Weights of a small GPT-style language model, trained from scratch on English Wikipedia.
Size: width 256, 4 heads of 64, vocabulary 8609, 9.58M parameters.
Each number is 500 + 50 x the weight over its row's rms, rounded and kept within 0 to 999. Layers, rows and columns count from 0. Numbers have three digits each. The size before them is the row's rms in percent of the matrix's.

# layer 6 MLP down (transposed), 1024x256, rms 0.047, rows 201-226, columns 0-127
107:508457480415510468491464515436441403573551514480396476536509545535466439507441442519551459534541496407576526517539501492476529540391527558504499501538527495571509541529527353496504511471432492488523579401530504652511493413573569478477510472518547526542572463464473562446394530471565513475506580520545418435462504461480592530448523489536495406482466534556494583446331538571551414507562
095:472443497465456514453588557512532559569436461412431552501511533526448497436471499431516443465535453486598414416520550551521493503518496502522488490453520505584518498484439518548586515544476520531475542562606410492608501464521500549499477579436553479421555547473550487568480506596503471547582491578450475504601555444475484461508534520466453421447465512542538532500526546464401448458520
101:492514476369512551439534489529535540539473498558471584510479545509558511530480457489512468549564439604496487479478527498461506422451519486492531508503541576456540490484527519499541560571421560480506471638464495562554411470471568538475512554523451543475512509518504458523491438503455567477508539492480539568421455485495555495538512422483458523484446483514478433449549526496469497504530
118:606565468487522539514529455601541521508539561410493531433451433491411443501472412459500506512564421463485451450547516579459494494556437495556482536465491494504507517498594515504460533465489609488389507538600535482429558417551552497475627433551555475487451457463548545498436508496534504569497464542515480512426445491407546465530506506477531571526462493475495573444644557422501483563437
091:491449452542474451541606514509456427514525514493447472477452519465531520471478458465448579475475480484557566471537558375460528556532492564506507511521498451535400549458502461514486514396489488511533531628493497502597517514461573483554415486539454536529416459448484434501545493465499518431465581534483494517402505497475497568482551459496421477494467572538472537506497479513513473503558
104:452486506555450456421587461437549533469546563494583569444443464471538441523465460493480460496451493457541480399491523520554571584461528454547449477445540512530528520493421522438489584496447477559541562590524483441498521480504483611529566482482512528527623468595483491538485522443516476509512549548451514369424507567541529519455488547436545564453469497544488494597490570456554496558546
080:396569385540517506549474540485534401573462532451452510505516460406509543454473595480425531392542507596541460530501518495516478469499522559515510487532514492518485590461523526513460548485519446534526462453461531516472523509446527503479400463455589495471535432459628528406483474522482489517517472508412506496484452539519598510496598426550509554515462565495491470494503501467550506574449
099:445593440410577439478478510475419533506447505526529455436460405512541471511548468475574511575529503503436462528483487532538553480499491501445441548589562437478382471517552491469504535496484548434513527547463505525531519548577524472565510513472526457547511468455466543480496512384464656511512644470495531443491518461464446570482475492561510597481550506539525518556522480495465485514466
122:546525476504483575518552497649511497487584554445530524450455516472478481522432572422392441519515531455473386416521464437452545427437478522492492554458489479495437445505465511320577443587528547460462484486553591378483457503499475576524543509475493546538559472535509479499606462443527476580472499539549459477533546495533426524456493569460535527561573559511482519520524469563501562511485
106:590507556612497513514601438524534512384559474584536469499487550501530487581563465491388445567368408549450451453555475440402501537583514567435636593444420516612444541438521423580525491451508581576455482456586532581504382498505589479539500517514476497513456506552448483522523471482576510476438440431500410538439478501495500506574489476467478437466532520449451508516459469518468531490509
107:546526458509504491561446583490542584523432397499478412507529641478445542463530482444516551422503447518499456453439530517452371456463477504494479549461527444540548561416512462535463411487484556461421505501544445508578499504481482416482514438548448532477467517494518561468522551487569509552541511491626490477495544396567582497501479568524560586550539439451441560478514518507516571454461
100:456451494480486481479545469570519501470425508638433440455474436448499492447448493475416495446439514391446518579449528541457477501450525547559589570520511580470551593619501487500572450552473411516529543416442536425464495503547529545566454431554492499467431564510515441573551462568546607518533502430491457581549547420517495532508442537469382524496445468578582464481461468466575513493613
106:457475454440528462512548480560514442522565462462560466439490519570456537545501506538385398494493464417492507562579493455483494516410480467461542458529466450449433566510538555574402409458497480450446503635464513628478495585530575479524560537537458446497340474545458487487557473521467505516571562514487537445529531546472494521479540501435414473516522419586520620446409458512542465546508
096:457531462567512424540506455548402555541498492535556403474502508485550509523449632475497510521459452491585553501513458603527455455573545492477555488452427489453515509538497534484495434453494549588477547494642520409532487525454460528460429505498410476520406545576512462462488441478516506558532482512457535464525456443552472519524556438514484435564498563506540443559544468591492522489442
112:504475370483545454575509457480446522525566493566488483516452506482521543527515483529534500556497553485496541559443541498497384470493400530462517486551511487501474530487538440555451529419458418469511567517449401547451553484534516551532373554547620490486499439485449525422444542523448506467539561471549441509543508589467454489524481375559517436559441511449508504395550448462477568580530
115:446544479554545449568518504504557535473554488474451538559465305502444522429565450546500497438466477495467466601518512499520479520532457522565472477451555485435588588503574514533453493465557579522502561389498490550572443505479502495544518578484580554582557509519542579556426507374465546467506457494452536486476557482384565464439523522459409494463618604500583448545471533530574462424555
099:522495488641438484603443439546418446587495586464521446550419432502556431491466542538542590486495551571421492530493557455521555534518466502500469549571587424524431569448450451476490460418478379508601454420374561495599475566525535500516479522415519432499465579469548453479447572538494561433589544483568579414531423443492428577488494464499533377524513572503523575506536510572510524471506
120:511553394647612434473503612423428438491506464486500478473519542559525421485543544495429406513448579555419499499523463525475500417440482613510466565503500435502582573515452558459515487508558525488461542508513489548488527509560557538490479459517472518498520564508452501486418586494460520438385445392582552514477417574372493525580499503502479547461519550517526432454548569546502468498485
105:522460518610493600470462484487478542463506455445525514482498502407564431541497591505535515516501590509454596574427420448450561547476432496547514549498551552457480480472491501461498577450487457488490449464506482530526400435561567475624462524450484526577534474505414491420495527420540457419513508501484551399467503514522476608493507504444524474469549520544478465484563559505496435455490
093:496601498527485508486390523468421520483464559492510488463495516489546573445504478468531575498551493559526504517459428516495563508530509540507489548482549501450484520519555397470423454523518457556524428473530467532611509450451612465650439550573445520415445476466488431441490543524512451574584502496514516599412578433422545585457461502444528481477466462596409455586422509538418481520542
096:519630486489492507603487522456441504516509408395506502538639512507530524513531507450481442472501445497533516516538479505439441453457549547445498521420455520469469388477500605511494473535493443453465490487484552539534543523458472538523501525494483471549470527500500425527450614558448513594474491681543458474500567402465520502512455478508542519447559548570491566528480408412502504490515
121:546529414475499455403448477516482504590471544503481450431504482487481389421456478525568585489514483498501470445480483601489526553511528562556528527506526432463446558519512448476516477429476404440497543498482560458508566520566634585581472538533463525517522612537579517472446496558509549475499595575417448517533463561501514563471491484556403509439491472471541417474478482454536462554459
093:573563510556472483461521595479475483510505558491514343561497531519442447520410420431532469487498505423440579498488506514533582460462475509553533387592530457541471468531570464515454496416474417472551517495459526457481566498519461509494570422512517502545475495444452578583524504463486551410441515495480414507529474464525555510391501437451502549468504547470510489483542520589402470584565
097:655520516484405548465475528556468426510604485470529509533461593521506449417524489524524497481487491509446469442590483580402458525482529426469547504496513421460572455494427502533445511597478516454423496447458473499526485464529571509452550573475417452461497507504551528482439558505470424374484520559520534483433532510443493519548501505532543548531441425495479518535434399524463494507530
097:504500556610500533510412476488434442498626482555481429534473543520516452478489475486421447528522435476467537489505485510475491382544524490511486444470466467503492484445535511486503461514571580413526377405521376541490489516535514392547446433583433463458473469528494520524417532511452511424401560549498438375397439439574531419622526535585555569484489446476434535514470612481477486512509
105:560505427452527552467543457446464434563517540478534430543500501523519544460404526495555452545516536507503489458541449483427496573518478454510528564580513511525512494580508535538505556468473411478650517523569609523471542491539511506472426441528452498511466522486428498489481465476454492585543538545430564455568504557525606557457435402505500559541581534436509582502517471429515537564449
# layer 6 MLP up, 1024x256, rms 0.0933, rows 202-226, columns 0-127
098:507486459468453503583457572502511442406563467493441469577551567526524464565509441514488491480454449515505490552566494432555503525520436484469466508535528487483524518559475427449573517530554457609543497490418553518426501538466441539490422506510532470506503547548452521446547419503415422536448477487526580365499534554519529497492558430544552508503412512490436582449491420484484526524489
099:497466540484416435434557495425514516475521444520486574526447520503585424467577532458615393546433604402512524568561521486532510481528600540528481429499556512472504497536531391470443551486421423439480507532452492502577500551493542513535450470481455534471504516423509481440501560491500527444504435555579493440543627469478511428439446499518469459421535544530373493466447418495537504532525
111:532587587608424546542548546599462505536501505448558489536563539570452509455494541514544496595453476540402476401467464531490450403454483451487524470537503510524494501507509445602454508432494440546449497639444564480496480501533492541438557463468514532516581446466469379409595516520575599578547481553479428524487504543467510536479462402578426516413498506492411576404383530553507566456510
089:482567443503563502489512473564502518568594559479542444524634466555400544448475443537458553470475501504418434477506482540420503449510600527427541563516449446481519539486504533476492516472539570442542473549457379441489537491528466492529588455583474461506515599531506481551576507571525516500508485439468538525472423528550491570463468475542593572567492441503390464522537394535475606408427
101:519445475526459544593472421405461487546505506540467626519503454578498516477512487478486515442422388498636473524501464402505487554489456568415439431557533443492566524521470453489511525533457517462505461472528558478478492421505611561563540445444516490508500485490515444406445505447453469508437531533534450539509407473619435426464463545523535452496481439494546515499425500497505465567599
082:506419455533484560578458467515517456506544503519502465454428431460470502516435484525425632611422520423599410466572459455493530464481509562559530490474458558489503479531455629525562569370490493465508475495513437491577474481380584376481521463447513496491577523470505457539476445520430471575431513434462478569517531499547484441433506505466481473510474496444427564504498528527539547443541
101:533474506490402558563522460548492480552473365528473498492517458569533554452409497616588507558575587485511515436475509596555535509493492498548469472523488450515418460459599534408536469492506473493454587562439569511454551482516559497466532453465387521428471601474423542457472437454431519442490609505431486475502435500470462524452539428466437502442557464443457489454436526471543381423495
128:605472576440552649413536437602505531535464489483483550547485515507487496518486565417493374553522582473479442456599548485488537502472514421486525481499517543443505435372421509422554425486501496450458540479467514500347467494508522506580497516468482507575553534493544477433478524507539498440466489454491444409536525511472435538510524517446463487527555543528484516394481436462488477508497
102:530446516413462469549446498498503511518563510607520539534481544455551624439479453555464557478505409497526486539445523551515391443449480469513496481473547449530505501440522493468402583538607488493497459515421487388531483515485501603474447530546416498542604526471532421479580493462508542435468382457522577536514440551560543496495522471567459534540472546502438660534604410398508425515519
108:401571401470591602579520457457552514442468474515516534506530492470449425535434526484507470470494489466486563527548443496487485436459578550482424549433502533594486563611505421541559501557441451446556523496457458560469525476497509545596569495516538595538465475431461499478471541407496385430451482489445505479550558517559502525505527497555454497613508529459637474545553477488465562489514
106:466501462544487494534466463528454546471607495481479542419483484563596650559557473488588475409436566483536508388513504502475486527446473426391458555523529532552531523528394488512500582482559516531489433563615515327569504512486487553466498427514423616548587574599482434451470511442538490503428537515496457494572509545548471489447517411486473490602461558510388461512555507423482461563407
097:468478559506403451502384525468391513435515487457482528470552499517486493499543573501455554483442574446498534465586600469479401572493526547464471494533546460547484567465429581447627508463537436423528545504474482475489494493486607541456521440523521406385453477456555507411557431507473493452467454554560459449563395542489516544565458484476554531505498537555466470489551521485516602491536
092:551435522484428438504532533431528574520549531493549435597519443514475478469541402572519543499526567521461498466558420455387535539502500522433476513542492429475475503568557532440502496490545403478427423492522487584542484503500568541531562374494555558552501484532487532508393478471342492500514487522539493399477483590457548559467502554480521548481498538530508492493537550525413554491488
102:470627524513503521503517540472470492558436368555460496493433491535589514465452519446482519506566475500506497502555546493568462506522534465484443408554548528473480528611514503559577501500514522547621492493417403486480501533504531561451485493410547580500519558506485522467489548496467561469555476513512547533509519547494477476519517504547340519506466480563516559488464504541515544412485
106:521445542499499471564402432611501518471449461514520497446436460521544602556457606513480544502494443547528540473475544460400442445538508490526495437484529568500511407547486510471459483537563530559553476436585490434476449507512513532564513465556544505503519525462443514513612499483400513384475527448447566505533546556407470471573559472492476425521509635452496504420538405462563518524503
100:439431468427557542561502490539617527562474508512504499511543525607548469472468468464456498477459463560530551493488491466477482527519489467535457487540515504518440500544551524501553421599508608461424503483457504498490565524463545490489602623436377499429412533553365542469567560554512483559482516531430468488384430456514418504377497473515542520484381545420450464497496588503550414542428
109:562483442553490489524513549533374483469600472448513588511431516467554445570460425557589556478466545441492454425518493514492382483508508488475464540500452521537504455520512490515495483537543515466541489576465434472433628507415571496496559486525450514502564586484568524481556490475531377575458501517477560535453431556478412562519494529557531493447524496480481483446535472604611573477446
101:427517581484530511546547458466465443511539443549521479515466549482480452555548478479523482473538500505469493507449458504646516464494479573411544432448428559475520476555428508538535399557513424525499558562476529534505526575427434466456437490491541510473416492532531520591484421436443473601477477485605464433476465579513473492494543576558510541528420422554521525578432485499472552413494
100:544527529394460561537465487453542542510459532514478497478462584567482412503457473502517514405549539483461603523507426465531439489477550494493399503510513507482447434605406589493526584537519477454510531559510399517473578531513431518465571446584472455554463602536504550422565586527518506456464530475420572537553561547590452569566491478517494474430521469513440515559427549468538504474461
101:495503533581513534398546576460448502571561505573506535549438565480537496472432497517430465505549508534558553569542533485488447544508531501499458504525525499515501477457473458504511502486410422462468548567445431446426539554423462421477434440466488556508492459540560645480401590574476450528378514424460461494491496483544581558544510490494507524485546504464431575453554474537515427525436
119:545487495485512543546424478523488495528471477530478495512481440501559521514556496512516587429524488422525459507492494614552476544443545496509467507463516519441499531586447440506446485478461453492451498534445416601463563514558570480465580428544445616451510553497454481457518540504535468490455536466467533443460504523440502538427501353496535495364489468442311520589504557404582429451560
096:468472441467531441544591477517551581475508467514516518558518483456502565421546524495485534397512549541455442571488475514473427528487523459485509544456441524515555420448562457540562514600533434478468484483548503495587503389466535433515494547419521587463512540480405458446465480504485474475444562514497526551444491550529551471534553625464593475489449547419473565572486446548471471563444
100:454530520535542509549480485471514512543430583579518525536572460588541425468436427425502506424537555422461492459518394471600465584503507535561526536441480490402462504431474470516460531444558564496503491481529463528515517477618597600502569482554506377471547512487529594497599510510512485573373468460434466435513506454580492512441507403535443525514520443468545525526483497508486474512503
099:513419483499520468567483503457507438536469464441504445503514437472515487521516449396513547524491527459494389484505426595592449435445344595537539527454490536531561517572480471449403505495515578566477589586500479579541494573557471512483565515412541527555559611502478542541478478489492526488404558512487557493556469497478517498439395391471537455551490510531589459566542363475483441440542
097:473426471554594460534474586468544511420510456502512459475528517442546612445530478579507500510367444487568499422514427566618517512458547450508506513544433527521558450519468489490458535419575642532499529556499566489414506445541531628394511509411327505423434493420438514565452553535523507512541443530540463456546548467493499518471451493530461512541450484450610513480556536488534502492448